Weights of a small GPT-style language model, trained from scratch on English Wikipedia.
Size: 9 layers, width 160, 2 heads of 64, MLP 640 squared ReLU, vocabulary 8192, 5.2M parameters.
Architecture: RMSNorm before each block, rotary positions, no biases in attention or MLP, untied embeddings, normalized queries and keys, capped logits.
Each number is 128 + 24 x the weight over its row's rms, rounded and kept within 0 to 255. Layers, rows and columns count from 0. Numbers have three digits each. The size before them is the row's rms in percent of the matrix's.

# layer 2 attention query, 128x160, rms 0.155, rows 40-60, columns 0-159
086:128079145126182122132173126117121176137150128166133125095141110196166127168134141121130123139131111102156119172157140113156144131162155096122090125100135130172124104147110173118115132158107114130130129165143112177130103116107154138101107112083132096113121138103127112155139102164113129107104144140148120129094124167114145137151156143111116106101142138078134082120114145138101146117158150124155155132120066138134104093100122136095101147106112103118181164120130141125110141174132168
093:134126112151115093148159131166129129146092139186129129137100131136101122151133128128131096101118152086092119124097088097178099078145181141134161132130131108127128131121150173145145116112131089131132132177145128096124158103149139152146137122137114159131144163126107107148115104099126098168110084140118089115155100154115096115163106136114143160144114107164133131103116168158107099153098142144167123126116080104136092166163155123165182118090127103142088110146104147112144140144136134
086:133139095156140129151154174119108140130106132131131146120093144086130137183168128123117137133083118124119160145119158122113094102173131158116138145133127141089100174104155120110126170132125108118127099144076143129077137143151150124147099128105143098100151139126129150126096171158126119157113093123131121123152117131171141112139147115142135131115168141133128106063127137111110109098089089190141159136125105154109171163158107188114124123176135116094155131129112156143116167098155129
101:118098158104148106149147101168141095107129129073122111119153153126120124130132133139103165170109130113159118136102142138089129142102095123130087142094100188129156107120134091125093217128145166129126102164107119205121098118143139098155121122104137107141091152140126112119135106179131138101091121158139147130133147110123124104119129064164137154131132139119141115141138114112168160124100102131134156133137117149149158106136123104126110125166119165104146131161110125181125133124098124
077:151103126100136138175119160178118156138128099164118097151109165101149120119125137133175163108141125098100150129105107149082120106127127157121086118145162165124131155119135109127119112136126115143120122173105122163090118121120152123134106119129114159173128121110139112106109153126160137127111130115125152143137180095137153151143139124076117118130184132082136122129140127141127105138098077159144148129124148145105130053133090100124095130164173113150172140165146122147121151169073114
090:130099147117150153152092132111110104127156145130116153099105175102109074142141124128111205123167119135098145142136059160146110117101125123113129157133105042118132147132135094172127097125136142117114115126142114102106112102150117146173130121125142112135165083142125119159096101121105115100121137120121147118128124133121161142169119124163124133117138147080139075140134146135159089102097133141096100132112104097116123134135138116141141124091142144108154142110141134135101097190081141
101:137189133141140128121153123146142117117144113119152120141140122166171128122127154091122108123118156122102124133177121146088131154116094098167136107162101132073166122101098131086128127120167127158149108119120098114122167140114133115072111138149121108082141161132148142121140107149126162187104102112182101158132176161175115111134148114119106107163117139141151165141141088116115111124144148090123141103134119111135142140124143095126122151183151131099158101116121157117161108172150094
086:099145101122117151079090129090129167166154101122114138162154149169125116131174122150137086132095076155126152151123125110130116129110135125121139129102135146142118079144100080153132165132084161132119123163148117101123096138111078159105124135117148144171102117102142146107155108100130137150130134168149144141136149104151160096092144133169149143147084115142137158125138095114114187112152178120153149127130076154107138093149102117163117124163113118146126120098151117161124136149116147
088:121102126116113165147132161140096152093124151152118163096079141134142125130106113136175141153158166152102161180166088108105093132131138121100109156156099115121133142147138155104180049134114137150121171155135149127102137094103134140148185163145102086161163136117108111108086151163115122130151143109137087109175150131086131120103109105117151134117166121150127120125100156111114111169126098113105132133093173153123126128126141141131103123113112137143130157140154131133133119110132150
098:130075128136111107149146181144135137163116124166107147124101142112098139081128108161161093150141115124105165096118141095121088112190157160094119156100139130135115138112130139147124124132136092115098092133109124134119115093126137104104150128127117145142169109113106128094072149133166068130129091153104098121183110136141129150091133146107163131117120112120142146103115153134114082177126138130130113153109140139114135125141146185090140101099146093138098100145121149072120117110118152
101:155157111127120131115126146117162146184146127125119117125130121132127143101121127141090150128083162130115119097134153103122140107153126119122094150086144092144094156149106141139128126113150133132124149090112116151125126149116123143098121084177126118125123119128123174162183115128092107137073172167150096114145132089123156146070153133089128159135159122114081115117147070134129148147142138106172124136144113117122114110131142112118086133153140123159160118170123055142131169174092144
074:138078143135146135133106138150148146131139153073129170130173173114141152116100135110109142131132122075158151212107106146138121116110135078151135154116095153125127100119102133151069114110136160142126100095133115106105119140134085095118107143145103116124163126141144147133119128151109128097136102125126123132161106117150108095105159154187138142118116165118097164139148102155160148116132107136087106120112087124167181156158083098110117131101124135117143126119095136111127123088115135
087:130120165125103119135125109126121098105158145165145148131119110117158165135115135128157116135165125099133136156128134134118131141149161160130118120107157144157182127118122143172082136113113140119132091115140067159134148138106125123115108096126121121167143184139143127155114105106100122127097106110104135119163161067143148121133099122113126081129172109186123133135142072134132157092124062120112145116164124195145124156101140126131170134144179124149160138117099146148127169116104130
090:133125111114139111122153105187134152104162122076128101127138146152151149132111144125100145089079113124147096082162142124104118078153113089148103125129135156116114095134141133109135109127116170151135160127103155125116131146102119138119058168101082111169120135136127117134144169121149122129113122127151116149141155134054120136143121104123142149148145146176124141127140107176120137149149098158138114121094123104153131132076143092093108134159173126149147076150118132166129144090130110
092:145088084111114082150100110109108132123110121149126125124122136105130105156119125122135127133108096120112094102112113109144143095121120062116203130111130105150132111122138132131123119127103140124120120144164180059110134139089150091130106120127143139127130144111123137157130066082165140163195155118146170139129146142146106160162140142127122166106106127076128114161144188115113148119096123132152123136110099118096135139157084108138122135085095110104132158120137131106153148125154124
071:123127111109144157164145129119127111170149118185130087150079125172119153099101128151109136099160139101147108075134160110125109130183147128118095110117178092126087156152126126142136119138128125127125110115164120080117151160087121097141149117182114090134102126127136114150114141103135113113135103115120132139102105102096133128149098157078131081129128100123117141127130141123156119144137105102119107119163161144153132159095187128116097133113176090133111103104087176153140113108144142
085:107143136114153135115168158150089088131084138145128092106168101127079105093161126126067140101126124100123138133106113118171135137128128151144104141133153140080134109102134075113133135091103122134124080139139120148137089132124160121088149144115108193140101092127127145124123151161156130121153122163119121140093150149175130139152133151132137097134134128127115121140120119188137157156121174141163106148089115128140122094107092139137091134128119123070125094124097154180152143145137123
081:135081149116093104120113117119116082144116154143122120122134094058143121108137129123109099151132090135131121136056161137123132108124135137125107144076073123126171119123109088118069110149118150148107111113117135106082116122159099115083108082105118102116139153110145104085099098177144119134103123160117158137110136153139143119128089127137146139114120134083103087129146104100192101148125104120159141148124106157135179125115123141117173126117110138169132113130145120143154122124130133
078:189131126120127185132105127129112118101106101125134112103102141166134096122149129121136137130139123137160162132129140124146129055091130108124105107108138184120166093139127115094145089135117116140128128173120164149097118146064167154191113130142115127115151153115137120126144147156136118144098131091128145131114144152098117135142102144136122146112174135150136112092108124098163115157150088149165140120114098170154135102169128089137125134176154132162139154111154174172157127125144131
097:117147105149131110143093116116120154142160129141132144110091095154117149143132133130102141108139133161146070064162120144185143105119074130123164125110103115132145112129150161164162136129141175100130122129162125087147127132086126135090127113136121123108106179141131126154101125074087117105152106149128127151157106108137144150126137093145147158136092104144147098120137098102100141072106132151108118127145125128152123162161129146087158130147137110098154159097164158146137167135073128
085:196105097127114132130119159165133162134125108105128181097125160144125130122097135131150141153120157117140186141168104103113117068115129097097135154144091128155172127122122175114185084127131099153130139140103135160155128129159129132147086161127120125142183159143141132115139120147133132136117096112163061118118143134098144149109128130096123144132122135144128159096122156142116155134107121131145168116137140171090111123160132105150070138130141143176171147141127144109133147106122138
# layer 2 attention key, 128x160, rms 0.146, rows 40-59, columns 0-159
096:124121142144132199159119111136096099088109117151124147177108141096146097056130109111114138135145114159097143132091150130149134132155112154130092118133118128095134185114097139104137144136143132114128109136109112119122139148098109146126139157148120131093151133139092140110156140111152112163068148104092115150153128120138117153126083101129109132153099154177110137174129097122161165149134084124137147122168164129131167195162128113136141125118139179140114119142104128124137102094124155
103:120181130158117150129144133120146167145101147119130150066113156150124141131154121112128101142106155137133135144161162130140112168152152134122135132205124086082106148088118190140123134136111140098132135127115096114107131091138160161109147146133136117140160143125111154097103121124125122184122119101114145132117139129111176143095178164114144117161143121118143147112132168142118145147129136121158161140173091149105093165127099178099124123100122156081132126101175130123131116092143152
086:143117155121135106138154108148140187159118168110120108119108140161120145126129139134122099136112151146086101118118156118140134144151095146162150134179137121199112119108114151083109118131122141121120096115133121100110124075114140105149197127137115160124149120123108116111137125204169135112114130138163148122149136147140140137107157142120160105109094130125111138131125120148074145131166166117118126132110152134103118030138133119115140124166156184136121129145124154116139152101096139
095:138129115080122112145160164135122112120086159126125134141112110097087098128136114138097070167144125137109140122118109140186133146113101093119106099095184107150115123119107120119152111088073100142129158149113137105109124133138126162154122102174093160118110146109143115112139093105115143107102113089130165147129170157090074135136088107150114126115079123125110144166120085133130086093100156134118102143110147168120132082079121093137139135100155125141141137150132117147117133130113113
074:114086147114139149141122135120173094119153156117120118109096131138100105066125131127149132117112121182153120095106139112159144087112125089142098150085177125151136106105139131115174133112127179092108129058135152115158116130099133118138159149111141102108104102135124124103130143131138131075131094066147140130130114091132077119072086146146142099115154119131104150156154103150119114143117139135115088130107148141109148120121162111129110141158136141104075110135135113079145140104120131
091:123102114106060137116099173116165066148122115114118099117129098111134146110130124111089145097136138085094144113128094054099140143125133128112149103169127155151170150132128149155157148137158132125130105178158113106130118131124147095124166143141141104126151163117123103139148153157104110114150109105118110149113138101121130144133121148185136149171105096132101138120132133151167126152104111131133088119154105136156119114148057130078164126126133141169136130108141128141178153118118123
097:197105081139139074155117170146115179130156131114151122149117135131150181136081172107122122147122137142167091145122134119138151096132126083136124128148102111091111073127112129148110144124122152152146130133110113106123132170114108107103091129133071105151153163145176142114098118089127144104144117120148085137138181123137161146127117106129115134158166126112135143141168129119102143120144132125099165116121104118108120129142129103168153156139125090179135114155145128142164172139136141
112:085160148129102129185143078155120120107108127178110146145142151091100116141189105132106141119099110163150138102121133124134086091128126104105141157093078093138095156129159156118107144118162132100102112104159155108108119143129118134095131100149171159129130141106123133136162153077136117135144170155114151112109118135141122125152147124105151134110167138102144111158108142128128142158087122112141112151083093125114132173180147168127140113156107149128094124146139117148096112087146158
123:146134183140153126142134072118108106103107137117098097102122182111112104119168123138134115137117085151143155075116151113138077149151118152099117186143113130128093118128161146128060149127109164106092102142152109177147129143053137131097123141090135112102131174088130132152135140129143109137139090129096127131093102166117159120147130148097168136112129114167138127126126101151128154118110099113156113145127123089129146157158114137131124100111162112110104122108140119117161122137120148
102:108130172153121144161117105117142151126091152138115130118107115101144076147124108148158107104101162148127148110116160129164115149161145131137156128133130133131075123098154154098138151162074127127113149068128162095119149085132145129135154113151121133121155144138106153145120119096161128081137109089077171113096124149115148142112164135118150125105143131151104157116156161113152134140174096115124153134111138105124167162144125203169146103126094111092124152124104106095101119115147142
110:094128117119133129148145147136123147120152114148135108109097117152109131137132129135149113136112114144112129129123129109092127122151133153110153093127158160125110143127119102093159143156122137095135163119056144119116107148115090074124121128114136122105158097144136115085106132135140127098118131087125177136100082115145089104139105070170111142120075137114156131122117177109098128147074165120075157121097122131044139150146138145145130127096132171092133100115138152147137089124172126
082:122134110100137104142142194133120115140117103101134097118178072117084092134097139128100133143154107149124141167136110116098138180123137093168160101111131128086130167122133129118113120100117087147138141156118160102128140133124158130160109137110123133129141156096135137121121109110051114115196146158146167106097125124139108159144152091121115100163142117108134141139108068136107163131156139152165113125105141118137117087117098129125145137149098146119161107136132174142114172130133112
095:173078109135134067131113174116118120122115104157134168118089130125102110146091128107121076141129133165105172173132147102163129159097132109124116126118111081135135124142104134169096126125125129165141157154138184091116109112157152143146130152189077131120137142140155146099117166145135146128088114123116120112154106158117109150103085134098112162154141140136109112158140147097110142161139156103125148104125141117086130098134142128145112129117113171083139101150111084133141135106140106
091:140150145142177105080130125144124128093137119109136103132145148153092079135145131106160179140129117175199123105136157130169068153096111106114137174122115157094139112146148089086109137066139102107115138145129122174113129117064116139142140114085111109131126151117138110115155132122118130104116114142121157093076116107131107136187104126111136119107126137105135149148128080113137125135121151087123152127138116124109133102100103112122138118167101109088128118101141112098135108134151122
093:099155143129115167142140110151160156146158108095126115123150109163120124089119137122125121119148137101131126126119102148115174143091111189139090095130118125104176160117124178136130128127158091132128105136086104190146109099143107148172149120138153131144138109145119139143112181162128131135104127119143163112171124094141112105099187128132146108119121114148097129098124108156111149122139129151161132128162131155179133100090159133135126123145131136125113202130196106118093149129117130
078:132129094170164152110101144110106162109108113113120132124081136156173102154103125127168135171133146117108125152116108135099118172143140139113150097170148154091156087130120128125173128128140115152131160153116108127171130136176103133138159162123139134117130146155138175124126137178121119085081137127130132080137135101149128119151122094131130164127153138098146112149147126085132159132139117112155170114174108111098100101169111127184126113123080153133147119100097130082125091150111117
092:088112131146111113115173102168181100113101142138112155117121144119100180148145121128125117131140108100153116139145114158110128094087121090130123135089164153126085159116140092077152148141143149097118118141167131145176138133124093137078090133104134130156128151125117120109144100132108118111099117119128122144097159120115120128118183134177158151078130153109087111124104097127126091146135129159146108126158128189148140176134122119126133137161111131168114155139078129115137108098124172
092:164093184115120140148142166138117123153099129122125146132153105147137119143074126150149126153152126098137144143145051139147191144126128127149091076120150119135154111153129136115100135122145120135139118101083155110127121100119109097125076142167129140157143101121123087131119118150101136110115119089150146138120123084104098127142107146121102103129132118128117180142113132116135141101113165173111106125132167098102114084126132104128159145117072101165144135167115183171104162121125121
082:114128129148164159171155062092143103146114180119118159168154127160138058142165126125149135133102115137135101089172131133138111122136110105147100156144137096148156120113108130114133116110121152127118104126123105125155127106176147151101161149126138157176143111132120135121155166165155148135122108118155142141129096106117145096131091147143156139098126131139121180191160135139097130118160146079104121123149078115124132093143126094142079118111112140123133133134082169104137125135111137
098:116178121124104115133166129119143119091055134138130132136148134117095119115148132107101134101094134118128150101132142072097113155157122173128142147147078121153159082148120151122112130124130091143121133160133094137095101111181098150142147114140106102092134089126136122158161136104151126151091136141139100104126094154134117128137162128094119132131137136139141117148144129102139158169133126090143166121087085127109150088106121113112104111164092167130092145131151095118153134150201149